config = dict(
    vocab_size=1024,
    tie_embeddings=True,
    parallel_block=False,
    extras=['capped logits'],
    init_std_qkv=0.0219,
    train_tokens=187200000,
)
Each number is 500 + 25 x the weight over its row's rms, rounded and kept within 0 to 999. Layers, rows and columns count from 0. Numbers have three digits each. The size before them is the row's rms in percent of the matrix's.

# layer 5 MLP down (transposed), 704x256, rms 0.0517, rows 212-248, columns 128-255
100:518525476498493515477521482519506533506549511465498467451521518537496523517475502500473484497505516530486509482474487511496505501522552489481548521513455493483489508480463524477456483485494534465504524504516522488496513529489497478498476441474515491499451487547470529549542536468505508517460530503524462483515451455481486508518469535483535497492555535521516505462512463507532507508480
098:479505536522492507505481507458484485505485499506515468496474456470521500531494506504496498519494532519493463511494495538502491514501522445576550523510508531533521544502570534462534524480518475486449495543437543522506507512507473500514491505530517491484477509526523499496512513511461481514506502525508455474511504484528503470489476513511449546540574513480489534480513503508518503449487
104:519493522498544521514533493513510483507499547536504500511470495526500496519507537518519478499508441482473527469532490482523484503476480489522540489511516496518489487536482508510475500529511496542479445512500530538520486486534511477477505482523457474488514461511478500456495550499481509529500468475469488501495504517425443480465486522459547466521484537536498528467524503525522487516505
095:484495494480498485516479424490509461454481529544489538498532475498479511479493546481495507500535511492556438560482498528548501507533490486555491521492499514474541511452497498483460524473481487518506494497474520525518481529505487488445536504496495479485463553522536490508519496505509479522521505489540526474481502472551460459508498511487517542500484490499482476494484517501490478475446
099:471558498524481487490529510498482532548516488451505506509463500494507539523484485537492488490488509485442488526478514551493488493499468497437511510443538520560495463532507518548471538501511536511523525514495485516514502497501510536485494474526522524532493511498525500487511489495445528499508522472531487479513484476543511549521477507540468473564489465502497463477468476480530523552501
101:508492489517504503499477522516488523472471503524493536475503493509525540520517501469493507491473502520505476509521534483479526505506487492497513502517545545454500480512492500488537473491485507463547460506535514553524480520504496447511519485490482506508525504500504514501501497474492477479504506497502522528458466474553525530474479497477480498492479489453470508536513494519515532467498
105:506488515454490466474461525543457445522510468485504501466499523494489510496568470540496500501490508494578541493491530472482470516500500499501494525482418494545499502486518466527491479469507488474471454531516509495491447511501505476515492546527458482487504473476484478493503489469508490488535494470469496508517522448493478511456485540500488521519526492475519520502480503499476536520518
096:508524474472442499534490511466497490532450498499484522526509518445483509508503523495472480457498530484522532505487517477450496541564529477512480514501505530513520514488503498491547499517487467520439470494501541464487541517538477475523509497497485447493505491473501435497475492485467514525505505471516453504500524509465463515509503481439515527480493548505502521560491475508492531494478
101:514507482512507478488532466458511506509496512516508539530507510465474526463512524526478467519526527508467487521497509535551508446526510500535510503479505503501468505494496502540465511497527492542508537462442492495509530490502542515498521501525510497458539533511494497491499475489470509488474521458478518496519538503494512510462552503517505557508473480477553466480483483497526535475435
102:481496530482515469522516509509535490516464521519471494454501514504473486490444516480475482500535490502483437514527514495500496509544494499484470487533484459472502479464501487462478532533466528486534487517471476545473555543423514522515508528514534510533444492531503522513477506472517508537503478490504491503519539504483518532481445508511463525483539493480518500513538471521496483493448
090:516481475494487505500450519510470512482458524473526499493506520472472493491537525484482499491519452561468487498502512497496497523516476494462490493520503493525498493495497481542500489480502503538499608514502519477467497465527465519515536484523495477514542494465484501480474477537503504517448455502498494465475576509543491490526432483462527489515518479493522508491492490505500509529533
108:520489508507476460483513435485484494490515485481480543523478526481514547476495505456492497533495490542507498534461532482491540499522499533483528545519534480468480513490476454539509487528478441480486628490518474508497492492508499493482532479491503496482493505477537535499485526462511490478499484535504559511493511534497481465502455513492519555525471507509546495477497490531499524484521
104:512511464467463510488456527504487500516488514493513489477478484486492524491500509463488496509482490457469553512521504483506471544522449521544504436515511527448496504509528503466487451480507500534506487503466517462512486508539538535513517506525488509497462517449475453509512488513474493492507522532525465483500462551533502530493544535472516506481488505478463511477494507460472503549496
100:516519464495467509493495509481489480481489512478442492471470511514503464558504531461505526517492479526475529480517520504506518510441479487487485480474522522499495478489538519520506499498499473489594574498507493522520523484484480484490508525519488501514462503539456501548532488494494470520560504498495496504554492521503488486520499477515505502495498538451511502493486531510494460525503
099:499432506488541455506508491514557494510509469485495499488521513545469505532493494525460521471495543491514550532505494481505509545535511442470477515518502457497516477513522482531498501544527477560497521537523503523520507514472492475507538515505448465526523485481493457484470484520494506492494515524496498457490537475496499479492526535488505533477503539497473492536459508473495514488456
101:548518513539475518479533506486496491462545486511495511464473511540508466513505497508539511517478471470500493504511467496531497479482487547487477494508534545513516509493542526540521460531509519538484504480501448474499476459503502513535524500478489480513481501512475525497519444512528506474518467508459458545532537500488525476482508502503506505513467514453458470505476502455516502477465
099:474486539444531474488499509456554494526518523556486523487518505514490458523511506504493495499503492502517480539525529514507484501461500493510508516492493497513508487507479452469515487461489514469509486499511497493475472443500521496488486481495492530519501513534505481483527503464500481509441494516531473499488505494502493487467465508516510487481478489494487470519516497499496497469519
095:486541528519489517504523498486478500463528531468542487510506507439486503506470468487521526473504514497448489511535489516489500493503474518477497511493522533517486512516470497533488454462469505515504437502499510479516497485498489517525578536498536491453533478498480535486545492463451482519448490481504484487491552515518540453468471539447490532515491519487488474517531509496515543515482
100:523485486530464491493481502508508498500497463517527550482462530507535521506461502507493517500492482461496475478491530474469515443517492519494476499503491537494561507537505530462479547516477494486493469516476541479497521524491488465550470512504507508523498459500509498477521459484532466541504550494510502502499454547533514489511520489569481542523524529519485525470510496490502522489471
096:535480509520471542515500543460474452533484486529509476490483535500492492510470478499504518532491529506491480460538487488474556475499446499467465466473497530538481498504519499502485505493510469454522600486481471453489501497445538506545488506503533508485491488530491535483498482461487531521502476478496526498516559460541510529477488487528515496476516498526468481558494513464518479528519
095:536455512503492482500494487528535465501501543507474458499484488499481524495513479465500487488506511511528538484526507485509469475494494494537506533518494477549485498508491484509515482521525495510479492474468485515511492521516522559505505506521529488543516508517492482503482487484502451521485510473524559465480527495508483496521543508567535454520513449538509489494488457482488480480507
099:448504489450487475502526523525536476488542518474442514538519516486539520452481511488495501496487500508508512490451519501506525482478539472492501519493527488488503530513515505493514514499490534519509500533494482447517509504493487494471528512467478448494516459536440487495525561510517493484514543497464505535488475493490476486453528437492518481483511502511465543508488509511517491491542
095:508514546479496512546541500517537473504506516478445474495491553489520470551497487501471481530503480530522499549531500559521511474491518531482530538521480544456520533492511459535473493448521503502477472526503511488469513473490499493537521540504504518468500469469512485522484504525540541483500460533471525536501538505533487513489501561502515472486513506463493523447524494507516485524444
096:490518469509482513531530487510488545503509437517476464519489520478470471489486514502473512533482466495500508478503530463479525520488536497513506491508481489508512491501515493489488476480533504506460451425449448501521488495484501478496513458525494482502473487490505486570508520520548505522518517504490503516491469454502506516491520499468522494480515466491503517490481479486493493510514
105:473475460478471482495515515488467557526509471488507518491521539482502498506486521512493555503500505525474513499476494510514480506461465468498505510541477515535493456486510497535505492527577529536518489490482492485500478553549506550501511504492527499518483543505553494543515490533458518535466534462487470519521462523487534480556514503502478475486484512530518487491511532543462523464474
097:515527499503517499489496539464503467494496483464501502488475491491489542507511526496488509508474510507471476496524504512479502525482514487530502451532485478491489526504489497493492492531473491486488540468465482478509497510529502526491480491457516491489477549484515480519501470531465505468485523539518470481521437510477537483474463473526503494502521546511503544461477527484485456510509
103:522513465516501513476493481496461460540504492511537462479520488520565459538467491510556516492454515496517487518509509518498507497499517513510502474468497508521517525486463517483586457476480548517506530495499471532500499470513503504542502483480503509485496496476539552451513550492515518513521523542506500499557508513478490512477479497510464514509465501490519492519478493496506529520453
100:474441487513456478526510537501499487488497506516504462486469501499548487494473439497511501538491449521560503481526489482536497478522466487513486502488506510499486496493504498492503478466483518508545431503531517522511478468545497469454453516485519493490498547524545510481526450505528499496507522535509468559481475487477448506508521496523501484536484496499504524525520501548482486494457
101:527456494500489490463458528483479520479468495486511475485516496504532471489543510485482530469487512473481453492510482505475479526502468489481501501505504508504523457509514498517500466498465508497544492476538506548507513477492508482506522475455503535487503491505512514478485497498459510500485486520491486504498478510499553502511478493502432496521504516504493468470516541454513478444489
093:492486509479493507472482509468505494520497534545508507484489519496538478545458507469512493486511482478474514538511503451459478524563515497493466513494497480445468498545497538511454510511516491522513458505496468539480441458522509481526497512498460511476468423506512472478497519464480531524527526524473472504555457514483490481522526516521499550524544548470520458507487498493456483504497
098:469491527470512512501530465476494457462501478482526542492497506555501545474517494501492535510537465505497513512531479480520495505500478546518484499504480547517485510462491549495494488556503481469530493468512506493478501521511464494506469503528460508491484442479503444514457533501517533506505508518484476523513462463498536535503537532498526478491473492445464526500498485505494517480523
110:512513494517494473455502523560503494497529489509508487513497487540505486507474499494530512461491502484498454504503513570507475509492493493544507462534532489523496530526488507508476506527524526516432533539522505533495516491470465551484428510463534525527498513529503511481517457505464442508517451468523510520517502547499532530497500485496502508529546496484528538473512468528553545464514
089:509538485516523522495524512484531463469468494436513464543486528544544500521481473505503488490542506527491487549514488487514508506498460494474495495461491472491468527504499524488491449531473494482515582513463498456500462478521525470490504540494480528496485496524501514528455488492475463534485512507488492479518491507467485520449494534518516456483552522508459461486536504479525464514492
099:551539507505509506490526540537503518482485471457535495539489489471479490480485508507524479491510505453501490480482516507488480478512457527522501508504464486539513475476481491499507525524438543476492480515512465468507450489481532458510510531496495494534518492545502513511512509496501498465492507501507487485535437487491501549474511473482470512513486512528533513510522564486462522522433
102:507532491522521478523483521517500492498549523523463520529444518502481518473506508510472503494465484518474498576525503480539521514533565521481440535491499473505483542551493530502516496523470486512551509490498505478472473498527500486495468487501516500483504543493481519453476543482512476516492498494495529487534481519465519505469497522481521531519493498540499518514491508492514493518547
105:497512516494492495494452520480504525470492474467508497535506502476473482530497505487507497528497481520473471439468546510490502501531481465489508559481509479463528522469469468538442471478480511506492478482494539469500466484513494518453497518499556488468518500477491521501473519495517502495534536510512432483507486536508499474540487523427495519547491457464482468486511495518488483565496
103:512554524506479522466521503523507489488500476458500521487442473538478460524537493503514477500526522501482432477514496488485490523499494522512480487485486508481519483488488450477506530468507510526475512464460480467538484499516493509480514506531481514504475480485477466519500490518534507519526520499498543485481540496499530545494489523529512514486532472474481520516476496468519515533545
# layer 5 MLP gate, 704x256, rms 0.0591, rows 213-248, columns 128-255
099:520503490489505481508537488531473484491518484485555486484531541511464510477524487504535481526483505457489534465509525498524479520550501503519454509524523507488478553527465522488523479530532468520473553494548511475496523518501503528501517471498483508516480471517482482517567486506519482567534488492490493482512548493499509481503484479508491534535488419563487518454515469537473546561528
100:493489476514517470563500478535520466471521503481466506492544527514515485535521517504466471467528536503520484490485495505507498530524464525537527486506502496511510459449519489470463508463483513503541500531472490501516532461485447444478488483492488503489509483547525505504505561506529501522516501501547471537510488479542498517498516493496487515495495500466479489507533536527538480489526
097:472522525472515540462484518510518514519487522498514468489478508478528458499499481499479472479479508461558489499534539493511527523470506526523514482475446458527483533538512532460509520466486487497513499508519499489509507464532498524465439486505500519512460514525488479487504480497489474530495516479486519505499518515482515491508438515494517526522544498514528494530511493515544515473521
098:538511509511491533450466455561501458509426449476523515496494522484543525454522526453504462486496496522537489471518503467470512487512491499488485450479485496502516516491489515458507517455484490434563497506567484470532507476481512529503517465465505472519478521492478537490509480477512514467493521459542534498553515518502521485487507538549482502514495456532519489502499525494462511497462
099:539480523548532515493443495492496496505512512507509522478489478509496488504513515479487481498449485499497494530539553502508527483540535500503493527510489510481503473510529479507534496472482485544550507498508533533480500480497471512467443532458500509482506494491489519491488507431478498501505511472516548532573532500514481486492477476510463516477509496535516491541531548511500482494506
100:456489500518509519483536491453496505480522512525502499524462540498524507527494478476498491487499470462503465538548517523483462556513498510509450488465470502466516486526488551451487474486486500499580499514505483521524453462481457535499488549513545535543460494492461489486481501465508505456491521494531497500467518503502486494486508432525498493522528502516520448451533508472473530512514
093:491525520505496508487494551505542470497511496481482502495485484560481511526476506535533495505469535514506539527508488506496459527462513503473482491482481479540505534476540498525513557495516515495483487506530491513545516501471524513498499508524506534489476484531462466530463530511502521529508500496504538533499486449481485502451530484500501521485508518520498480534508476502498475472485
098:540489532518489521531556484493497526528541527474489492468493459498497525508516465561478484510485477489493502512503534482493492511511518499527463520524556487491438507496450473549517470489513502486533517520485491518519510503500512478463492523534496521463475485525502518519503536476471516479504521434464487513507480501507470466478504508491513477499483516456532536469465477450481481483508
096:526501535493480499470512491508515503445495481515527520472512482499559494496474488542479501489510506518528472510477490454505509481508500520523535488459529502473501496465504516478519516508489483506482508473530487538512488504477493509431497526534492537516475519505503491546487536488492502526488496515561505520562477526478504554473458449523493520484478494494492518512524456508414477459492
095:443508520498439501483487514489544480539522468485530475509511493479520507520516474529487502506506492520508484519478499493511485509496478523537517533493507517525496526490505544485474508458472484488516498426505517531500475498513527502480470500448514484482463445510528480514510476507511528488503501513515511482497496519513453447505532466503459552495498515501480485538495493556454497474476
102:485518461527500534507496538506524481469492452506500453494527511495484496492517500532503472456461470488537525496551504497507460504505504533488455502470502489549501465555502524509510539507511516504473500505484510500534490486470490487477476525492502530502447503506447450486552521446473485495504520497522501506445494505536525531496483507451472462483517483467515496485452470483492536507473
099:480530503509548514493520510520524538477489486510475475496489484494518465535469501488522518484500483553524490480520503535527516528504462536496475499453465480457486489536482520496512487515514525485515511512514530520521494485494497499515473487470493503467526502541500514507495534418452522481527515464456523481511484447446558485506505460547470505446527481459482469524558503504501463434479
099:529491446476504468469494516513497482541476508467501484503480470503522485508477534501536500478497475538502491462535509522499505523482523523483522500482469510499524529528486493488535496502502488500532487525488519484551538499486468484519507505506513496518507476538475496452484502499515519496503503534487525479476492512487491510489516497528487502493522454495503451503510487515495504505473
102:534497489517526531492529465489546451507452489505510523513515448502502500512501511465499497504516518515490511456497537490486502526531527463479482491503505477476498494534459496492499537512444505509500512534433481465538525501508545497503506485519481520546523489504526504479532481486520504571496502531496467514524530521513472456509488506487492510526450474520539530524479460532512530469446
099:498538444529546525482524486549476453471535464466486483519513454535513517529534506484498545510473507503482520470488508490530468474499490543535499548490532491514486537471473500506552491522503456529497501488495508474495496469529506519489494496464519503521458499507508522547513449522469511509489512487515439537487509456497512464471483465510503505468498461493508466515451483512498473499481
095:477498457538545463468531482531499462513514482507474518509499510457462495481514519439518490488513521504513512473506488501472524503542521516477495485509525522470506476555469490506484493457496484455562508500506490500499503481449459501526476470483509528470488514497509510532418511508476505488504478493570494515496508493478513499531490513530490548482486459510461529525492507494512488537499
106:501504497470504535455525544480496496536472483482522468477499539489520466406487519467488510534491532500490531453488577517487531504537518496506487466506472517507479514523470483529457508499475474532506504512498547494483471472478506534486546504472446525523514491531483519506523471507487523468513527478475491492540495493475528504543498511482511504526484487496519500494527522482500538536481
098:528506498516503497503485479520471513513510479507516502543495470531458438478490489535516549523500443509501529430519535515476507500554523508461485539529526467488471521483471516519526488496507565497548488502537486470501503451531499531497526481487500516501472505548482500538503510475504514481505507459492514527503481522483512523482464477508462519502438484542465497523505503526540485477482
100:488491534540464532458506548494495452491478482484538461457539489530512488504504480428539491483495515473511478459523538531499524519547461534510488474493497471476483515495479487513504486488519508481493497481465487474536482479480537503501514544531499538510458527559485519530473467522473497547459509439508517504539520466523517495532461484480488507498488499470497447549501516490465506512524
105:493506518512520437501499458505542496479453499489491496495514481493528485507532503534515526500481516487501482515512461472495520507507515527441512460505514463497491484487495530468545488503471499505520488497519484489464437461544515474511477494499479461486455520520476469517508492516463490466481514519490490541484516490515525544510497487487488520488536517487492474548475495493494492509513
098:477500525489511506492516464500510487550451466512545487486470483512542441463520516466503490485525481473498508499531521504507509464512524524513527446501492525516518509481507497515521499476515497488482498501508540456493477562498517524520502482476516476512520466501542491463546533489450478524482483460492536479477494448460473486539446520505501519510498523458529524518487506501503525474509
105:476474483516464474496494472540556484490462444461544532488538476533539493481517499528468515463495513491502517498552483493520500484531482536477489485528495493454549513473450477496478504512467497518503503533526463481481489457509521526497498527447504503483520505520495496493518505532537508516510485458499527507538458411526494490471468492505501561451451505518497514546535488494542485461498
100:487510500491537525486517490546496474515458506516515525462506531515471472482540497511504521497517550499514484423441512489489487465527466503529486483494479477485503511458500469507443487490495493486479513522547518474480480486518482582496495521546493496485507535487492498482523485550477498490494491430458501491543525518494510476535491549519531523515472514484513486507481533452502516455523
104:481536527485505520496504513517516520479490511511530529547534561493526468468468483495489505498496509482519487505522557509508501492517479494514481492552527484540490464518476493478442501498532444523499548509476512524547503512531450576480513503532511497481514439533521487493514488499476485525536449515470498503509494476491503479496466527529479503480485493497490510496486538497488480478556
091:532506466478518476550515539547455492474470506510528571496510505479514499513482508464479489503465506502542500527471426508523481450492494522534470517493482531496507472482455504468485500499471516496482503520503483486522497492497476540530532486480508469556510483491484474482516550466507517472494508488530504495559534508531515501451469563506499489539498491478485495514488519520522473505493
094:487455522522521496512500523523521525485461496480518474502463490474499521519454514519507490515552459431503535463516461495486479490537510500524505511514543489496476477512501504473499509489514476476531493532520494464535493480459489476495528525533538482493458516543471487500509498471482518470555513510468513536487519497510468521547565556480478525466512494537520541521505533495521444499472
100:562478502526526479473491544507545471484492485462519520529523493540441492512489520488463527500478513520472487525514518510507517524520533495523495544491500461525494473472520554489458524527458477462499478498460494506506497497533498517481461517537538535503484478473486482534505501513475482517527514466519538478506518515525485479520503499479485593467529486488542467482511450527472496486512
101:501522512509508533525528477487487475500517487498439515481472489506506505497462477521496527435520476491502503530513536474491527493485523508475480483495485508497553476472486506475456474485511463532422531467459528497468455463491487544492510548518506529538497502515466475488494522489537507528524518497495553538522506483511507520480476475493550487504479463521474486471514518511517447468527
092:519503486513539443486510524488485533504492497489508484513504469531496482491513495497493518505523523506485514536489504523517463480484469470504505521515512537462531516522469555535508488519456460508442503476451502499474492517486518465497473475536510499527526513477483469455480443449516483495550514466491467519533592468555525479529480504480523515515470484487505496502509565506504490536468
100:528497497548484484466515492528460499486484496496501458493476501531530473476515478497517530509526488499489514491483514453519504487517479521438492521568465500507504469523455488502488515478487485564502528554538522484462445484510509516540474499469486528535491511537517507515551503530539509492544436509463506507516496489511533474494486522501524496523513506552513516536473516523498538504542
107:492485518498470522508554518532502468475533550501513542494499517496484534469495519466540528524516461558543523494541497499503531493503523493538483442512515463481480491484502464508499512496562527502494530528455479539525474475471512540512478499523526522476510478530461494502482492506541537494501487499446471503524509484500488496469529465533491511477497486457491463525510507455487468503507
099:527498477538478493514510463514509450491469505475544457482554515476515528521468479510455569521517501540465480493527515496496534507500506498492484483499508486470491500457472527459465514477507516483485497496497437517499497513514499496504468485509465513493486493502497502498494555483463496533513477511517524518502510436501529514471452471516460497445463500492541467547471461496503498496507
094:483438495474501504520567508502527509476492488498487506515524512503524502519503537548526519449505520542521462499464523483467455525522445479491509552461524529485505550502526522479476505507489470497468486527486516527501477499515498453510459548501483477483496488464487514489509545481470467451496474510466515520498499471484506507484482454534509427464527480505497510499519493479498496440524
105:504488516536500517501527524502485519499491515494563484476512508528503498499551536494524507517527454515489513482466464504533512456531519486530481513522488477475485473485462503485473487484493508509466524538486472494499500499483528474471502567510471502490461506473465531510515528486500511481517469502500505547501540487527511487492478494546472486491483487473518489519478526482468501483503
100:527488477479502504523483522507485487521455415462506497540532507462534493495479507526478484490466514547481466493470500489516497558479493489466486491481507500467529465511544562507480471493496503522507514521531451506504462523491446481487512503521502519506490455528483478505495512489502514493485482535467533509526469531531524534453513508540460543482524482496515474521540509514572540522506
099:487433470484510508505505538517486461522535510487541523498510516537462488525534533553500518464482451505474555464524504534511460492537500527491454501526485486493488554454502558480497492546517491450478501503499510513479478488478495509496528486497514516492508495527503487449528472511498495505486503527470521496506502535506495485500483528492496513469500520522521512510498507479515533435487
# layer 5 MLP up, 704x256, rms 0.0577, rows 213-248, columns 128-255
101:480496504492522475500525445469490533472487522524481504494475449478521500479488481509494466506493532531474496521475469533513508522475541447492489489493447520532483536479491502482498479423475516565508490491506469545504456499460496512500496511493521520485507496468523496524494506490500449504498512528511492496508473493497505496488469460527458500527506519578512482496501489491512498515493
107:494503504506531458549516493521513489451486534524486549484494479543542498537501472469477480468434500518475499534511504496498482529501483465508511480526506525503504484469470441499500495548465559472481478493520497495543517459504502509492503498507485475540501529519487510498501508454539533538507502482498463470522516530472492477524514503503512496419507505527478536477501513498525486487510
092:517463514518536552454496525510496516543487492500490472463492547516499451455486492527524460530510510483491549500518541488498499490502489455468502512462510525469473455515521477487450478508475511472495490523547518523472462539491522514497487503535492504480527524473505496553517512530480495522487536475510486505497512499513534484473504482521493485485500514531502519500477491495545512428446
100:403535511465504523543477517495497505515550506475500492500489496515478484513478509486488494520510487487512518510494484540485522527498496513500522539483489520500527520520464483506466470499510503503483486488473519475506484509455458488534521530497482471486487456482488494523448516507471506498526500491513486490521491517462469500528525470511456475512493486523502508466433489453492465514525
098:513491541477555480492497504530491503489460514508483438501521518509508508488459550525538520476522490509489533518496481489499517528500518506456480503482516503510446497519498509529483514535538497477502525496500464497503479550538575512468521504486482460503489467521505465509494466520520506534480506513486503514468478519441490513495515498457510472551506513461504525472483480465475446472494
103:510542545486515511495484494493467540520474530512506491515479564488528525519520508487521493494513498499477472445517507557508544518488510515496506499522536466463524489517478455472493492533515520571460511506503511517525498494511500518512526506521468568507521497519470471477562485549515495518519528525500479453504532521543546504499525489464514533528511501520515473476524470483486511526509
105:456567484486449533560495524502503526521475532459495477498492512502478540527491496508508457516510526479490519498508441506506529553479532496476499511529506486522544557499510512520514500553525479488463489528486469522554488499476484508518488530499529479508508494481504458493493518510467532521503528512531461506525509508505464486490514501500500511490504511541536475533424475503517516507483
098:486511472539494471475518515539512501485524474513499472508470507519469479540504503508525463475495471475469503528481528489531521506503437517483492475484470456501459476539492512446508467488445521509463521533535490490480495504509503470556513524499537491533547493491486521474523494498539516525491550505467478518507488513487484542506473507549483509524503503494457545505512548486497500509478
102:505493477522511499487481473498545506562518526485491518555539523486497460507525555500525456502502515526473511472532488518484518493542541484497471521529489479533475508498500477504476499549499521528514519536505516504516492474503548508502491467533470517498497498509502505496511452449493503564518507496523501505499545490461533493498481510500508479516506471535505485526504555488528499512474
089:500473499532495470501470511470492514499511481503472518525500488480529483564465458510499465481509511517507479522512517468484494525441466500536470474425510506492464463496515529487490513539489544496545484480523528507473487523478475479533503515519529535466504488524515518524512554466449520484493504493541561517499493457488518499486516444510501462495532513524485491489538489531532512473505
101:549447483506521504521516483481487505512481477518517502509484544496488530503481475512481484546490471486503548482514468510498527487508529520446504521545499473491451489482522479518489538512477539519470520551511478477524493470489489508501511480505555522511538498494517514531504505485508499486491524459476496551498494496509501526507462513481483508476504478545499485466465520525491457540487
104:469532458496467513519497489497506494508520506499529487481465477527508498507469465521535508525537495516448474498471539494460474517498503515482502558551499545528515532546458524483527535506474563491481496486507512483477522499497489522511507495482504501513525484485523505524517522485459542498496524504526521506534492521505472553521481481492486487494515501451515520480515506497471506529496
093:510521478530482457515502474512533497478537492513520507467461503451488526500544483532522470507530500449517483482513516518457504556488486499519465510531523514506477489486508452488516516515475495484488487497506537488485485502539516499510484482496449487507488500538478473516492524505497490492509487499472475507502489485483489462515508504498531484451527530498519481482475500487480547455492
100:515481557478475498515491479496545533501515504487527468508540528516504498502465499501478483556531503489543489551524470500533472462519470493497504499482484494486516572502544483505475468469549499461493521482531494538448507510416500499501482488505512484515499539460498500530433491518514484486507483467471518508499499449533475501481492484527489459451490537536502488470509489520503492513495
109:510476484502506485543514505501494484488488460496471503498429493521482493496477454560503485506523497511506497497444517497501476511502512478523499499497496534472453551535512493498431499515471493492527511534490482495493442531532500490457465495464486475475540535513516484513527477495477485488453531482511515464513475493512488532526516516522467528550497535480482510515506536494503483487515
097:498519501517491543453476520530533510452450477531551461567515511483490560498458511492504470501502452450517514483543502488492473524471491478530456512508528473524525496507473484498500501515489513497496491516503460478502487472489430510506505482501498523494504559481457514459517493488459517506492491502497502512516511542525497522527500527513522491533561467529489467516489540530518482556461
100:479478511520511480511551456491483519517474483495485477474500503526532506500519514484532518493482557477547506480504520548551486503528517467489475454492469489520495523519504449545512555551527512542472513486487496545523530519477506541502525506502488476518479496513519511500502514533480509566507546504486509468493534485473475470511463529494506476557494464472500498498502476477466529513501
102:512484485503483466483482517480517493493507488485551530493528484499534526499541500536474491461490529516468515490494468509492500550532499475493529524491515479496505473538540506483489468476486544494436492508541519517486477537498496530428480522489480504447478468470527498514507543497491471541482519534500497476480499464472458566505449514479462486451505483485485503474532469453480458494495
099:531485518522491505505577495527514475531500533516450499494480500509489497451511501478545465458486471482547518459515498471504511490475488528475561501498484467533462511475489538478500532511505543502490523551490455546509536537479533493469501508541521515520461522482509472481523505488497512428537507501464516537514500526483554529433484513483522499494525499522513502501459484523491507494489
098:487498511513493509483502541462489484428486483536510509505455492495505510498491515505521471495515489498517470518452516493485507486472460480514474486482477532505480527514508458461503528542499495497547458525549500488496494475507477539508536485502509492476527494508501517517494531467538501497497504529515484493475507515500488477490469491461537513513513494496534555488527436519522461519459
098:509539520517493499530498521494467493526500527498525455507469471504453490539527523454494518507467487513506488498494482495490491532504510484527490452524517510527501533518528494540487543508495524487484504488474512483517509518510502531482499473498553520499482523473503489508491487532486476500546495508526502488504476487519502522525491503539471543528503505443500478511483463557458454485502
105:440530558496465563484503499501505506534503494478502478502469476471520477467466447505520507465486521487500528499519515535523494507466477478479523523459478497460514491552491499512471491485489498510528494511562489500495464471566463532485516531489529500490510500531510480504489511497481465450498513477510492508518492449486490493547493489501480487458484494532507486522512446483495467483473
094:532546548498544490475476495507535497497504522506540525484505458481517486487521521521501467483437460470496469497496507505498495498519512471523497548523533489512471485440507540489567507490525522511553464525530510493501500500499501473552504516473486491500463477483501509491531465472469565507484506474490467477497494515515503485505491537485483459510481513511493537520550493483479527491501
099:508456458502481484477481481524467453502511561515523537482535496465501503493480472533509458466542521479516468450530495519494502474550540499501521480514468450487502509497505463525540504492499516519474510517524524515492496504465509529478477499495538461494486481544509491521548527494481502484466467516476489456492501475497475489490470528452489510506514512467497498528471505508510502526476
094:553524452483539472537504482514516495503493506471467515514495462467506498503511525502455489509496467440497459558497478492535492512505471510491456518522509473513491475503500440479537512453552462492532534554542543521519511520532510529502478487487527508537525522494485492491510475512558456504510505511499550475464522513488532526524496516492521476553491483504523454472492516510505514517496
099:524508492511472535495489521503498484524520510482543445513472514483488445496487500423476510509499455485540508506467491560493490496485496527524493495508524527524502497523499537487487454463487484461538487477513485510498512503500500466535470474527518500516469512530507539515509503511483539488489531474449461540484511501496513482530514523494489489514478523510557501492470549462500517506487
098:469503532493509532510514519495485501482491516436505483527464501502505499513564540483506516493520496499565493469470507503495498516486514503486491473495492512502469499460504501476489470491456500489459493500511530484494505491478508515564501482498477491500549532512489519492482453512506491499485491484469478503440499509480515464534468467501539487496477504519499528480485518423519506492491
096:514483513527505506531486477510483510490504470472519480456513545529506488476487496522546495482510553460473525479513519443497500490550510524468495486543498482505479505460546473482498555508513513497454515542503529475484483487498511518493513543488506530478549485524499518460527509549522507465538481482527485496509498510502461507497517530503502482525554529513498493514521459490517532473438
091:495526489524506506514478470523472528488493462518495488447522480455518486501507487465506487506512539463564519485481502486491542506470488501535510494527473538509467480496516505450502487459499528522508483524521534501496511502489510518517510499441548485483462517502484524512498523481506474484481545481498557496522482541466492468525533521476496500464503465510434540517527471465511532495485
101:530464474456551446511544503479507491481504512487520460472541472465470508496521464488544491478490501467445471525508518513468495475501519540473522483547486497504486479528496521485480519476502477514494468494493518492480501494488549493551497488472498497554517528469510560496493530491479492477475485444478516504484492518501479479472472503474475463512529500519480461533492502484496517546549
107:471497531491489469490509509495535499532509496460493480513456476523515475508521541532518519503491505476455479532503454489481518492492518512509504512525515500538505460439494495473499503494482508451532512520517494501541470520501492505507459458460533512504466480549511502518468533518495528509501486523536506479482529502501491483517474535515485506503505536508488477489487485485485551456484
115:488493529501519492491516525519529489498509501480512497512499505546514462503476481489508444493509488517531509509529526497488441501508430523515481496461472462498477501546525472496505505510446495441502486506498557496484495482484516504503572539500505513503526492531542486557510483472502544464446521484511515501505490533482520516507531488524507506505473554490428536490509516481498487486507
093:478496513497512521528479493518483481517508478490481493504427504496487459432529487471525494468521461526537530475466494497479562505522496479476505482474523532533510514494506515511503469509489506477534486478494519492461484491516524519493477501539516497523508474487490507429540541515511538500535507509516489494516536439466475522540523525505501519495483480451549522493477502470516524506521
100:437472514458443499459511490538488496505512500534527483499490494471520486514504456482507505517519531524527513492446521502515473483537470515450470467456535532478521470490475462517474489481529467476462497519548466506470509511523444505497532469500502464521490524476471492474515483490509550450499494484511483505542500508550484526506488510483480516492481495474496523493513483486515441507520
108:508487503505515519505523498468508486496487487515482498478536460482485516468448513524531455509513488484518488533487505525489510460515500486478474506478521484453493503493473504483505503525504520580483476481496470512503508527502503503526472547474481519458468467540467503518455508465524544506550482502503480543544493508518480512537514536492464531491519507479503463492511487508515487497545
104:476532464509500493494510496487497444504470519485512547491502512479512489571513500487525520512463476479505474493477520498505534464515528514478482499498412485493504435474493509495510445518498461485479510520526492527500469499536529528537506487474521511539523545473525471475497459518452517501478503490481522455494499520479471491497501522473506484493475474463508517478480510499553460496475